config.yaml
num_hidden_layers: 11
rope_fraction: 1.0
parallel_block: false
max_grad_norm: 1.0
doc_mask: true
Each number is 50 + 12 x the weight over its row's rms, rounded and kept within 0 to 99. Layers, rows and columns count from 0. The size before them is the row's rms in percent of the matrix's.

# gate: layer 4 MLP gate, 192x96, rms 0.26, rows 170-191, columns 0-95
# up: layer 4 MLP up, 192x96, rms 0.243, rows 170-191, columns 0-95
# down: layer 4 MLP down (transposed), 192x96, rms 0.232, rows 170-191, columns 0-95
gate170 094:50 46 41 65 79 40 40 48 57 60 57 48 34 64 61 43 37 61 45 56 53 64 44 50 70 55 62 32 87 60 26 54 51 56 61 54 28 17 58 49 38 59 55 60 56 40 45 40 34 54 76 55 50 64 39 45 46 53 52 65 66 54 31 58 56 49 46 50 45 33 62 62 46 53 45 32 28 44 50 38 35 67 51 39 40 59 58 45 43 65 52 41 35 46 47 63
up170 099:65 21 46 58 46 49 43 48 71 58 48 32 41 49 57 49 74 59 43 31 63 43 62 45 45 43 54 47 38 37 62 78 42 42 39 55 59 41 54 35 51 40 35 40 43 57 48 36 39 63 70 37 52 71 44 33 40 47 61 49 31 51 46 37 34 57 52 59 57 33 61 47 33 48 61 50 53 58 58 50 89 51 27 54 48 34 37 59 27 48 50 66 64 40 53 52
down170 098:61 48 58 43 48 35 39 60 48 49 45 52 52 45 30 56 53 51 47 58 48 69 47 64 57 62 31 45 27 49 71 55 43 13 66 41 41 37 46 53 47 46 34 47 60 58 61 44 70 41 48 60 45 31 47 24 47 50 48 39 64 60 47 45 38 55 63 76 38 61 28 46 28 60 49 32 43 53 85 47 63 68 50 49 67 44 58 68 48 41 59 61 62 47 50 52
gate171 099:38 59 56 45 43 44 55 47 53 39 60 61 50 54 45 35 71 63 39 50 42 50 31 62 62 10 43 58 55 31 73 53 44 42 31 47 55 43 42 50 73 50 48 39 51 54 51 35 61 46 42 38 71 63 53 35 40 72 60 49 48 54 37 68 30 51 81 47 42 49 45 72 49 45 24 54 26 56 47 33 52 51 57 51 58 47 48 43 29 36 46 40 33 48 45 50
up171 097:66 45 71 54 27 39 28 51 78 57 66 53 49 59 38 49 39 67 61 70 58 45 45 60 67 53 59 43 24 67 41 64 51 53 34 47 35 73 33 43 57 55 54 61 49 49 57 51 51 38 46 50 48 61 62 51 33 82 67 49 48 67 55 60 39 40 47 75 64 42 52 61 49 52 62 31 37 41 47 44 52 52 52 30 45 60 58 52 39 45 56 37 26 60 48 55
down171 098:34 36 48 64 42 45 41 45 53 58 53 57 48 47 56 74 61 42 57 58 65 48 51 58 41 53 33 34 71 52 46 51 61 61 58 65 51 48 24 38 30 49 64 51 53 49 54 55 48 49 52 63 62 68 39 31 57 42 46 61 61 44 37 53 19 80 74 33 55 51 73 24 41 50 49 46 73 41 71 64 44 48 31 53 44 61 62 59 56 51 60 53 38 30 53 45
gate172 102:53 63 60 37 62 48 16 52 45 58 67 35 56 69 68 43 54 50 53 51 64 33 44 52 43 35 68 32 29 46 40 49 55 62 80 41 55 59 58 55 52 55 58 68 57 54 59 68 46 73 51 58 59 64 56 47 63 59 62 56 41 31 58 52 75 61 56 49 57 58 69 46 55 47 40 64 57 60 52 44 62 41 61 23 59 53 36 41 51 51 59 67 43 32 25 48
up172 108:49 43 61 76 46 68 41 66 62 52 59 40 55 40 49 44 29 63 53 51 57 56 54 36 53 52 39 64 66 48 48 55 52 55 17 59 55 53 47 44 47 30 43 82 43 41 51 64 37 53 35 64 56 57 34 28 48 48 66 47 23 46 39 51 81 40 32 55 39 44 38 51 64 57 32 72 41 57 50 49 44 46 51 44 46 40 49 72 57 38 63 58 49 70 47 66
down172 100:43 59 41 41 59 65 54 40 67 40 24 49 68 39 34 51 55 35 44 63 46 59 46 65 67 53 49 66 67 61 60 39 45 49 47 67 44 55 60 74 59 42 40 69 47 64 63 78 62 60 40 43 56 48 54 58 50 52 49 47 51 37 43 71 68 37 40 62 62 46 42 47 22 59 47 65 44 55 40 18 56 49 55 55 65 45 53 49 23 60 41 54 71 68 41 52
gate173 091:60 66 47 59 61 58 63 75 45 66 44 51 63 46 75 63 30 46 43 54 43 53 68 57 34 35 71 79 31 39 46 46 54 24 38 36 60 58 50 52 58 34 68 56 50 44 42 60 60 59 51 53 58 43 45 40 59 57 59 40 50 66 45 32 57 55 61 59 54 46 68 41 73 59 50 59 56 59 52 45 37 44 55 70 46 24 54 39 67 52 34 60 34 26 46 48
up173 096:55 66 40 73 33 48 52 52 33 55 39 57 52 54 55 20 53 69 43 61 29 50 34 59 59 42 45 49 48 41 28 57 53 42 54 50 61 61 62 27 46 62 39 62 55 51 61 74 51 57 49 69 43 30 49 42 38 46 28 45 61 39 81 52 54 33 62 38 43 39 73 45 66 56 46 40 32 57 43 58 71 46 59 48 48 54 48 48 62 44 60 46 40 50 27 35
down173 099:28 65 48 46 35 42 40 25 55 51 48 48 42 46 58 53 40 59 35 54 34 50 49 63 51 37 55 45 60 37 53 42 39 31 76 48 23 67 34 48 55 36 74 51 62 59 45 48 63 53 52 57 28 54 60 37 67 46 73 64 36 71 43 60 57 47 41 44 40 31 54 71 47 70 43 47 47 44 60 58 44 52 51 71 38 53 70 62 59 62 21 55 52 54 46 41
gate174 101:79 63 58 42 63 70 60 71 42 51 43 51 52 43 54 71 38 65 67 58 54 46 41 40 62 57 68 37 53 60 44 31 57 57 49 55 41 52 58 39 54 51 35 34 64 39 42 66 46 65 41 63 68 36 44 63 37 31 56 64 49 38 38 36 80 69 77 63 46 52 56 49 70 57 42 56 53 49 58 37 51 54 47 28 48 51 67 43 56 56 38 23 43 55 46 46
up174 099:41 54 48 77 56 66 64 45 42 48 49 77 34 28 70 55 57 65 43 59 43 12 43 60 28 48 39 29 52 59 55 51 58 72 63 39 52 56 64 57 43 34 68 56 62 36 48 47 52 55 38 45 46 60 38 41 64 41 49 45 48 56 66 38 47 65 49 38 49 58 59 59 39 52 51 60 28 44 33 48 58 34 34 43 43 55 32 35 62 62 68 58 52 51 35 59
down174 097:26 36 42 31 35 45 47 52 62 76 50 19 56 50 55 42 40 70 50 85 50 51 66 57 53 50 54 53 66 43 31 61 48 52 36 64 41 44 47 42 64 73 47 62 44 44 38 62 39 75 67 74 52 48 52 41 61 71 40 59 47 59 46 55 46 66 44 51 52 43 71 39 42 58 26 39 46 44 55 65 60 48 51 58 54 41 47 61 37 33 53 47 65 53 54 46
gate175 098:55 48 50 46 54 56 53 50 48 47 54 55 78 44 47 65 49 46 70 61 31 44 54 47 52 54 38 36 74 55 58 53 43 38 65 48 24 39 55 47 51 54 59 46 45 41 65 76 39 55 44 47 46 57 40 50 56 57 44 43 46 37 47 58 63 54 47 56 22 74 36 74 56 34 28 69 43 61 44 51 22 61 60 61 79 58 33 54 53 68 56 66 59 47 37 74
up175 086:16 40 57 54 44 41 59 51 51 58 36 47 53 52 47 38 54 57 59 25 61 58 36 26 39 52 49 65 48 46 43 42 48 42 54 62 63 65 40 45 45 43 51 36 63 51 74 31 54 52 77 60 58 46 31 36 49 41 64 42 51 75 69 41 47 52 43 50 83 53 68 49 51 36 58 20 57 49 44 44 73 58 42 43 42 52 44 50 55 67 63 47 53 38 34 66
down175 096:52 26 53 54 33 52 53 46 46 33 29 37 49 39 44 48 36 48 71 59 45 44 49 39 38 60 66 53 36 48 58 53 57 44 42 38 32 42 47 77 39 34 82 53 58 53 22 57 73 36 63 71 53 54 62 45 56 58 51 46 63 45 50 47 52 65 44 33 57 56 64 35 55 64 45 56 52 44 45 54 46 63 53 52 60 65 49 37 15 27 42 70 52 64 47 50
gate176 114:43 44 34 39 54 58 67 49 38 60 29 70 54 32 48 41 59 69 45 43 33 63 45 45 58 51 34 42 47 34 58 66 45 41 48 60 56 64 43 53 53 66 42 52 71 51 59 48 49 38 55 43 41 43 56 41 77 62 34 46 58 28 58 42 55 30 55 55 63 73 35 59 50 53 21 35 28 45 41 42 77 62 72 28 48 56 68 48 46 36 51 46 62 53 49 47
up176 115:45 61 61 55 40 44 50 41 62 31 54 41 33 47 47 71 53 36 39 29 56 56 52 37 45 44 51 51 72 43 56 64 37 18 53 52 65 64 56 49 25 62 68 63 38 66 41 46 29 53 49 53 59 33 43 37 55 57 40 47 49 27 45 61 42 63 33 59 67 45 52 37 63 43 23 36 50 53 47 46 54 35 49 41 52 38 64 45 41 54 26 43 26 51 71 45
down176 106:63 63 50 48 43 75 53 32 64 57 55 50 51 55 56 32 42 52 25 43 53 56 36 58 60 41 21 51 66 36 22 61 51 42 40 64 51 63 49 51 39 50 47 74 67 53 21 24 63 56 53 33 54 56 47 58 29 24 58 41 45 45 42 41 52 40 48 44 59 36 33 45 50 39 68 53 55 53 35 47 49 55 42 37 51 48 44 38 35 56 30 68 48 64 42 60
gate177 110:54 36 40 50 55 44 36 39 68 55 68 37 47 38 48 48 77 43 64 41 54 31 44 58 28 46 49 59 64 52 42 54 52 56 40 52 25 60 84 52 47 49 42 41 46 34 36 44 56 51 45 40 67 50 43 32 47 35 24 29 50 39 80 61 51 51 59 55 38 36 46 58 40 38 58 56 63 50 46 59 35 44 50 46 35 48 59 29 63 56 40 74 45 30 38 37
up177 111:50 66 38 49 46 35 44 45 59 40 49 53 63 38 48 68 69 57 51 42 51 45 48 48 55 58 67 33 52 65 48 41 32 58 60 68 32 59 24 59 54 42 44 37 54 35 67 15 38 58 55 58 56 76 42 41 42 53 32 44 41 60 60 47 59 57 71 40 65 60 47 38 29 46 52 26 53 66 66 48 62 42 46 49 58 24 25 44 41 57 58 47 43 51 43 66
down177 105:39 44 70 60 61 46 52 62 52 39 37 47 37 62 43 74 37 54 56 57 43 38 45 30 39 27 17 59 37 37 63 47 63 49 70 31 49 60 46 59 39 56 44 78 65 73 45 47 32 58 41 51 48 40 46 59 59 39 56 53 39 25 64 65 51 33 53 64 60 67 36 59 42 38 65 63 35 53 51 43 41 54 58 54 44 58 52 65 52 32 30 47 44 57 50 37
gate178 105:44 49 43 42 30 51 41 69 43 49 40 51 46 50 53 65 49 41 64 75 40 19 53 34 53 61 73 48 79 65 53 43 51 42 38 51 48 56 58 52 39 60 40 60 64 48 49 51 58 31 60 47 55 60 44 39 31 33 52 81 39 46 58 62 48 37 53 48 63 57 31 43 49 82 48 63 38 62 42 50 51 47 58 36 44 34 53 50 62 52 58 55 55 89 56 49
up178 105:76 50 44 45 37 57 45 64 51 36 35 56 47 51 07 43 30 46 58 35 61 39 49 60 51 28 40 55 35 65 50 53 45 49 69 59 49 52 56 56 44 43 56 64 73 50 58 75 59 54 26 66 42 52 49 47 54 75 60 51 27 40 54 40 39 73 42 61 58 53 69 43 36 56 48 62 47 52 46 46 48 42 32 44 57 44 63 47 72 28 58 44 52 44 45 53
down178 102:34 51 51 60 60 54 59 28 60 54 61 48 63 48 45 39 54 49 41 50 57 62 28 47 28 42 40 54 54 55 90 59 46 51 47 55 67 71 40 47 37 53 66 53 39 55 47 43 40 77 59 47 53 68 64 68 57 47 59 48 54 54 52 38 48 51 50 64 38 68 50 24 55 65 51 67 52 48 55 36 45 41 61 31 58 46 58 57 65 55 53 71 48 29 44 87
gate179 108:62 47 31 43 64 36 51 68 67 62 34 50 45 29 51 55 50 47 54 54 32 81 43 56 46 49 73 24 61 52 51 30 62 54 76 62 34 64 54 72 52 51 50 36 46 70 34 49 47 38 51 35 47 56 35 55 41 59 48 42 44 37 38 56 50 39 52 37 50 43 37 36 49 52 64 37 40 42 61 30 73 44 53 72 50 58 67 37 50 42 43 34 58 36 60 57
up179 108:63 63 45 58 73 63 34 50 69 43 54 39 55 46 50 54 39 69 49 36 36 69 60 47 39 46 50 68 50 52 79 60 40 60 50 58 45 48 57 57 34 48 37 36 58 43 63 60 26 63 63 41 25 57 39 47 50 56 31 38 41 63 39 60 43 58 39 28 42 32 50 38 50 31 39 36 30 45 49 28 49 40 49 56 50 65 56 47 76 52 52 36 41 43 74 50
down179 106:35 52 35 62 59 40 55 57 58 35 49 70 53 67 57 48 60 41 31 38 53 58 22 57 36 67 58 37 42 63 41 55 56 58 79 51 56 49 59 45 50 56 54 64 43 26 45 50 49 43 15 45 50 39 57 41 65 39 48 37 48 44 34 62 20 59 42 40 60 74 52 36 37 50 54 50 49 65 50 47 61 44 33 72 45 52 63 50 65 49 51 77 40 61 53 47
gate180 099:57 41 41 45 62 50 45 46 64 54 41 43 51 35 74 62 60 53 50 52 58 37 55 30 38 58 78 40 45 67 44 35 42 45 48 66 62 47 62 54 58 42 60 50 71 50 65 50 37 71 56 49 55 42 52 41 49 55 50 48 44 34 53 35 60 51 44 43 59 86 69 56 48 82 57 47 29 57 43 43 26 70 54 42 57 40 25 61 74 41 59 60 51 55 38 57
up180 102:37 56 58 55 67 28 23 37 58 61 40 54 56 27 67 37 50 52 52 52 60 55 55 46 61 40 68 65 57 39 40 54 44 58 46 51 32 85 35 50 63 52 41 48 54 62 63 50 50 73 43 52 74 72 53 45 70 45 49 40 46 61 49 74 49 48 57 43 53 47 38 71 41 61 51 33 53 49 57 40 42 51 38 46 67 40 41 50 26 66 52 34 30 51 37 37
down180 105:49 36 35 52 37 48 29 50 59 51 64 45 62 57 57 33 53 34 41 52 30 38 39 48 54 60 63 61 42 28 58 62 38 46 71 62 25 39 63 61 47 40 32 44 28 36 60 68 34 46 46 39 52 61 46 41 26 52 44 57 18 48 42 36 34 65 71 35 53 60 33 48 41 39 45 46 46 67 59 61 50 58 64 60 53 59 52 59 59 48 44 26 42 34 45 53
gate181 096:41 52 49 50 60 54 56 53 55 50 52 42 51 55 53 55 56 60 40 42 43 60 33 55 11 47 49 31 49 47 38 42 59 55 50 65 58 60 53 45 48 93 32 27 55 61 44 45 40 68 61 71 31 46 43 48 40 60 44 45 40 64 51 44 56 32 39 74 51 43 49 47 50 44 59 46 64 37 49 50 12 63 37 36 47 66 51 65 52 54 65 64 39 35 39 39
up181 098:49 57 59 39 51 41 35 46 42 52 58 74 52 41 60 66 53 47 71 71 45 54 30 54 40 25 52 58 31 49 39 56 54 27 47 54 66 57 57 39 31 51 41 64 45 47 47 58 32 41 51 69 60 54 40 49 41 48 65 45 25 52 38 66 69 50 55 55 54 40 54 39 71 65 39 37 64 33 59 66 51 44 47 38 52 52 85 56 68 48 49 61 64 43 68 33
down181 102:50 59 48 59 54 45 55 55 63 38 40 56 54 51 62 70 61 52 39 52 48 57 66 35 42 58 61 55 63 52 46 51 44 47 57 60 46 28 62 57 52 52 57 46 60 30 44 58 49 37 51 32 69 63 25 48 62 60 54 66 72 44 42 37 33 58 62 37 37 45 31 49 45 44 66 90 39 45 53 36 54 41 48 45 63 31 34 36 31 86 51 50 55 68 38 54
gate182 105:38 59 38 23 44 57 52 38 41 34 47 43 41 45 56 34 36 55 55 59 46 56 16 61 45 48 52 62 58 73 66 53 37 73 52 76 37 37 66 77 63 49 43 54 51 49 73 33 52 62 56 66 64 44 53 60 52 76 61 45 37 46 57 46 48 45 36 51 56 58 31 48 51 41 47 49 57 45 60 42 52 62 53 39 31 30 47 42 53 49 57 21 39 35 54 51
up182 105:29 52 63 73 61 32 39 57 63 51 47 50 54 46 38 58 62 38 58 40 63 57 48 69 33 57 43 38 48 51 58 52 72 34 67 31 51 46 75 23 51 73 56 60 32 45 52 37 60 29 55 60 24 71 36 41 66 54 65 71 64 47 54 65 56 48 49 56 68 29 39 51 39 48 49 56 38 59 48 55 47 60 55 30 55 48 64 59 47 41 39 51 62 48 60 43
down182 104:46 69 30 57 37 63 44 52 41 43 50 42 63 65 50 58 47 55 56 51 61 55 58 61 27 50 55 57 43 63 34 49 51 49 60 44 54 47 56 40 45 61 60 56 61 49 55 70 56 55 35 60 36 55 30 69 27 65 66 50 84 49 58 33 40 52 43 62 68 39 53 39 50 58 31 39 45 33 78 54 49 59 50 34 59 39 45 63 41 54 24 23 58 26 40 39
gate183 107:48 36 44 50 40 49 48 44 42 40 60 38 41 51 41 70 47 55 45 90 32 51 53 62 47 50 54 25 30 72 37 36 49 36 66 55 33 60 55 53 46 45 55 33 49 60 20 43 66 62 54 52 38 50 44 40 42 56 57 53 49 51 68 40 59 61 53 49 67 77 34 55 42 41 68 55 44 56 47 50 36 40 69 75 42 59 59 41 72 50 62 34 39 51 58 54
up183 098:45 65 20 81 45 56 47 59 52 56 51 39 40 37 63 41 48 50 54 40 44 38 55 50 43 40 45 76 63 48 37 43 50 56 53 60 46 30 74 58 71 60 30 43 49 46 63 70 61 69 38 77 60 43 55 40 62 49 38 29 67 44 40 46 44 53 27 24 47 52 53 28 52 49 52 49 60 50 50 55 31 51 53 38 28 35 49 42 44 65 62 54 56 51 49 39
down183 103:41 52 52 54 62 57 56 45 37 62 51 87 47 49 52 72 44 47 48 54 56 44 42 55 56 60 27 49 40 68 48 34 55 57 53 54 47 33 43 51 43 67 62 55 56 53 82 36 22 71 28 45 39 44 57 53 32 46 54 71 47 41 32 49 70 35 54 72 57 38 39 72 40 56 47 70 52 46 54 48 51 67 62 55 43 36 61 49 48 66 62 57 30 46 50 61
gate184 102:45 60 55 48 64 71 47 64 72 69 61 41 69 54 64 39 35 56 50 57 35 45 50 64 61 47 44 55 31 39 46 35 74 67 47 47 56 53 64 46 57 35 47 64 57 39 50 43 49 42 53 38 53 31 20 39 72 43 41 72 35 48 53 63 57 52 55 66 60 32 53 47 48 69 48 68 56 29 64 38 50 65 45 44 43 37 47 66 71 57 41 51 39 74 48 54
up184 099:46 28 48 43 31 34 62 47 58 44 63 47 37 66 55 45 50 27 51 77 45 37 39 54 36 50 57 51 61 39 56 37 28 25 47 49 66 57 43 53 42 75 52 52 39 36 40 49 66 56 50 62 62 55 67 59 57 40 65 50 54 61 54 28 59 46 73 54 58 52 34 62 46 38 56 28 47 58 38 46 61 41 65 39 48 38 76 46 35 48 65 52 74 67 61 59
down184 095:49 65 51 60 55 46 48 61 43 46 54 53 29 49 29 54 35 66 48 54 51 35 39 49 54 54 61 55 60 55 41 48 54 50 60 31 46 64 59 60 43 68 49 14 45 30 54 55 28 29 36 66 49 57 64 56 53 56 31 57 47 50 31 41 38 54 57 61 57 67 49 62 45 57 58 44 63 47 48 69 63 33 39 22 54 29 57 31 54 29 39 53 64 23 41 56
gate185 097:40 47 48 46 51 49 58 49 53 37 21 60 42 32 44 74 46 39 16 42 54 17 67 52 43 51 32 37 58 59 59 47 38 51 45 58 54 36 48 42 51 36 59 58 41 52 36 45 65 64 48 45 37 57 54 31 63 65 49 42 40 61 64 50 47 14 41 57 47 29 57 53 50 40 45 62 44 47 77 41 57 66 61 34 53 42 30 41 30 53 42 55 47 59 48 52
up185 099:35 51 53 46 57 70 69 65 65 49 63 43 38 50 40 42 49 31 61 58 40 70 72 30 52 61 55 26 54 57 41 38 59 42 48 51 57 57 54 49 67 59 64 55 63 36 61 45 38 45 51 50 45 39 44 46 42 76 48 54 35 52 55 41 47 65 58 71 49 52 54 39 55 63 50 28 53 47 78 50 43 67 36 60 59 81 51 26 64 34 31 43 36 40 40 53
down185 098:35 56 46 41 27 56 49 55 59 50 66 62 73 67 57 50 54 25 60 32 29 32 57 57 21 55 43 33 62 66 42 58 60 59 33 48 66 51 45 63 74 60 44 28 48 42 29 43 39 70 60 62 34 59 54 50 73 61 50 33 36 67 51 51 72 39 58 52 43 60 52 56 53 57 42 59 63 48 42 51 61 49 54 50 58 64 52 36 60 57 39 35 36 46 46 48
gate186 099:46 67 48 32 40 49 63 64 35 23 47 47 40 53 45 77 37 60 40 51 53 61 37 46 34 19 56 54 44 57 52 36 63 55 73 37 49 38 30 47 49 37 63 41 42 50 30 40 41 57 66 43 39 35 69 47 52 59 45 47 45 39 52 64 70 41 23 45 50 48 30 50 34 29 53 48 51 64 52 57 56 36 66 32 66 46 56 46 58 42 53 55 62 70 63 50
up186 100:43 45 67 49 63 46 21 23 43 40 56 62 66 18 72 37 62 59 55 47 55 56 39 63 55 53 37 51 63 54 60 62 52 55 49 73 27 51 57 52 56 53 37 45 52 48 57 51 39 72 57 46 42 70 45 42 49 76 52 54 64 27 38 37 54 42 60 20 46 51 66 51 58 49 48 41 37 31 49 53 51 45 29 44 47 67 39 34 45 47 43 55 42 35 39 63
down186 102:53 55 45 50 69 44 49 51 54 29 47 73 57 38 67 43 45 53 41 63 47 53 66 41 41 35 68 57 41 58 39 53 55 43 57 75 69 44 59 40 49 50 38 63 50 47 60 60 58 72 61 43 55 54 75 43 39 72 22 61 49 41 48 60 62 61 51 76 52 48 49 66 49 45 35 26 41 61 25 53 52 66 42 45 42 49 71 31 51 29 45 60 60 56 31 60
gate187 092:64 51 65 57 32 40 53 36 47 48 46 50 60 42 38 57 28 73 37 55 58 44 78 24 51 48 36 50 44 65 68 40 62 63 46 49 52 33 36 74 51 46 37 40 45 75 41 46 38 59 50 58 31 55 57 42 56 62 37 43 72 44 35 59 55 51 46 50 35 62 46 66 47 71 47 47 62 32 63 48 55 48 41 56 41 72 50 39 64 46 26 61 46 73 54 64
up187 091:35 66 55 55 60 36 56 48 36 63 29 67 61 63 48 38 50 63 61 58 65 69 53 31 38 49 73 50 16 51 43 44 76 39 50 56 51 58 42 27 44 54 53 35 41 56 62 56 39 76 34 49 65 41 50 52 53 56 49 46 29 33 48 39 34 37 46 44 51 60 33 45 51 52 41 20 50 52 47 61 63 55 60 58 42 62 33 54 58 46 67 40 52 49 41 67
down187 097:36 51 40 52 67 33 52 23 32 55 69 52 38 45 45 74 61 67 43 52 45 22 47 69 45 33 59 41 47 32 40 55 53 23 30 43 58 39 57 54 55 71 61 49 55 40 48 23 35 52 56 35 52 57 34 52 41 54 61 51 51 30 47 63 46 52 45 65 36 49 37 59 51 40 55 52 35 41 60 48 41 54 60 26 48 50 66 26 68 54 56 43 42 42 34 58
gate188 103:66 46 45 54 33 61 32 75 52 65 50 49 58 54 33 59 18 45 38 38 53 54 51 45 68 48 51 43 51 64 48 61 37 52 40 47 44 36 59 56 48 43 40 62 36 39 56 62 47 21 50 52 67 57 34 36 41 44 45 32 41 71 60 44 63 34 39 48 29 38 67 60 58 61 51 53 61 45 77 74 63 49 46 67 54 28 60 50 65 61 40 51 30 51 57 49
up188 110:36 33 49 52 46 66 65 66 39 60 42 18 48 45 68 61 51 36 63 69 47 30 55 61 55 68 45 49 63 51 53 37 37 67 39 53 60 51 41 55 46 38 41 41 49 41 46 37 44 50 27 46 58 77 39 39 48 66 52 48 61 57 49 37 44 58 56 54 47 23 68 60 51 51 71 56 35 37 54 55 75 42 51 64 65 35 43 44 39 47 40 52 38 46 69 77
down188 107:78 44 60 31 50 43 32 48 46 60 50 75 56 65 52 51 60 57 47 50 57 52 35 48 50 61 54 61 53 51 61 32 77 53 47 58 47 41 57 59 30 46 51 49 47 61 46 51 53 41 72 41 47 41 61 36 55 63 64 48 47 48 67 49 72 43 77 41 43 42 38 41 42 57 63 35 74 32 33 46 46 59 57 50 38 59 22 40 21 49 43 71 73 48 57 50
gate189 106:54 52 48 46 30 53 38 33 66 52 83 34 76 44 51 61 77 55 38 53 58 47 59 62 45 43 60 64 57 61 45 51 56 52 44 59 44 65 76 20 44 49 53 44 48 57 43 66 36 47 58 47 53 72 50 41 47 57 52 39 43 43 52 53 39 58 62 55 51 41 39 56 41 40 18 38 44 56 71 48 37 27 26 44 62 55 66 49 61 49 70 37 46 35 62 52
up189 101:41 38 59 49 70 62 51 64 50 81 37 50 35 60 50 34 42 49 26 66 47 52 35 50 50 38 39 51 41 38 60 57 44 40 51 51 55 44 31 54 54 48 21 33 49 49 49 62 43 38 51 61 43 36 30 52 38 60 29 61 46 66 43 47 57 46 52 51 52 61 58 47 41 45 60 62 50 44 39 42 68 73 75 74 34 51 36 54 33 38 61 80 44 65 36 50
down189 098:65 45 38 56 40 68 26 40 47 79 40 34 56 53 54 60 29 60 57 61 54 37 36 40 57 43 48 46 61 46 56 50 47 37 50 64 24 23 52 63 24 46 63 48 33 47 51 36 65 50 66 51 51 43 24 42 45 75 60 57 39 27 54 53 55 37 62 58 66 74 46 54 45 38 45 41 57 63 40 32 64 50 48 49 62 41 56 51 53 34 35 55 55 51 38 59
gate190 099:62 53 84 29 41 46 31 51 36 38 41 46 46 50 50 65 54 49 46 57 37 57 55 47 27 40 54 39 35 55 70 45 56 64 48 69 24 20 58 51 50 73 46 58 65 47 57 60 52 68 61 36 51 39 67 35 41 50 52 48 63 41 49 49 57 41 51 59 48 70 57 52 32 54 28 56 51 54 28 30 53 41 64 58 62 31 34 49 60 29 49 45 49 53 50 62
up190 097:54 51 49 51 53 47 41 38 38 45 57 43 45 53 20 45 34 65 60 48 64 55 47 45 46 35 50 47 45 54 67 50 34 66 63 55 52 59 41 56 49 26 54 51 37 31 80 70 72 63 48 75 70 42 38 41 38 46 48 55 49 54 48 49 48 47 62 69 40 53 37 54 51 43 65 41 48 43 77 36 50 32 45 49 47 38 62 41 61 69 36 53 23 21 62 38
down190 095:75 54 39 48 49 55 55 55 19 55 59 46 64 36 65 60 47 31 59 40 36 42 32 37 54 66 50 54 51 49 66 45 59 60 33 50 27 47 43 40 66 34 48 40 45 33 51 64 47 77 44 56 49 57 65 19 52 48 41 38 66 43 56 38 34 44 58 43 48 53 39 65 29 45 50 35 45 61 51 60 84 45 57 44 59 42 53 50 64 57 45 28 38 42 58 62
gate191 107:37 57 56 33 28 43 45 45 45 56 49 45 62 38 52 45 39 55 52 56 42 51 46 37 51 61 52 63 50 64 65 60 73 39 65 34 40 38 51 49 18 75 78 55 56 67 54 53 47 61 51 40 56 57 48 34 56 45 42 29 25 28 69 48 47 47 42 50 61 66 57 48 33 47 53 50 55 70 65 46 46 46 65 42 58 67 39 55 59 27 29 47 29 45 38 66
up191 101:29 37 38 38 55 39 49 53 54 49 61 47 56 30 59 27 45 38 49 52 62 49 37 60 34 33 68 58 58 57 54 47 57 37 45 45 59 52 58 56 50 64 51 63 42 46 36 19 73 47 46 23 50 50 60 53 25 67 42 53 29 40 42 53 59 39 46 51 66 37 44 48 53 36 53 41 40 54 48 64 67 65 68 23 51 66 47 29 56 71 56 65 60 49 27 50
down191 106:74 68 36 68 71 79 42 37 51 57 29 69 65 61 46 43 60 59 44 51 55 63 46 38 55 46 55 54 43 63 57 56 35 62 59 67 37 30 56 53 47 48 53 56 43 81 53 46 71 44 46 54 55 63 49 38 61 39 59 50 20 51 66 42 41 52 48 42 55 41 56 52 50 61 46 42 43 51 51 56 33 44 24 60 47 51 21 61 26 47 41 70 52 40 45 47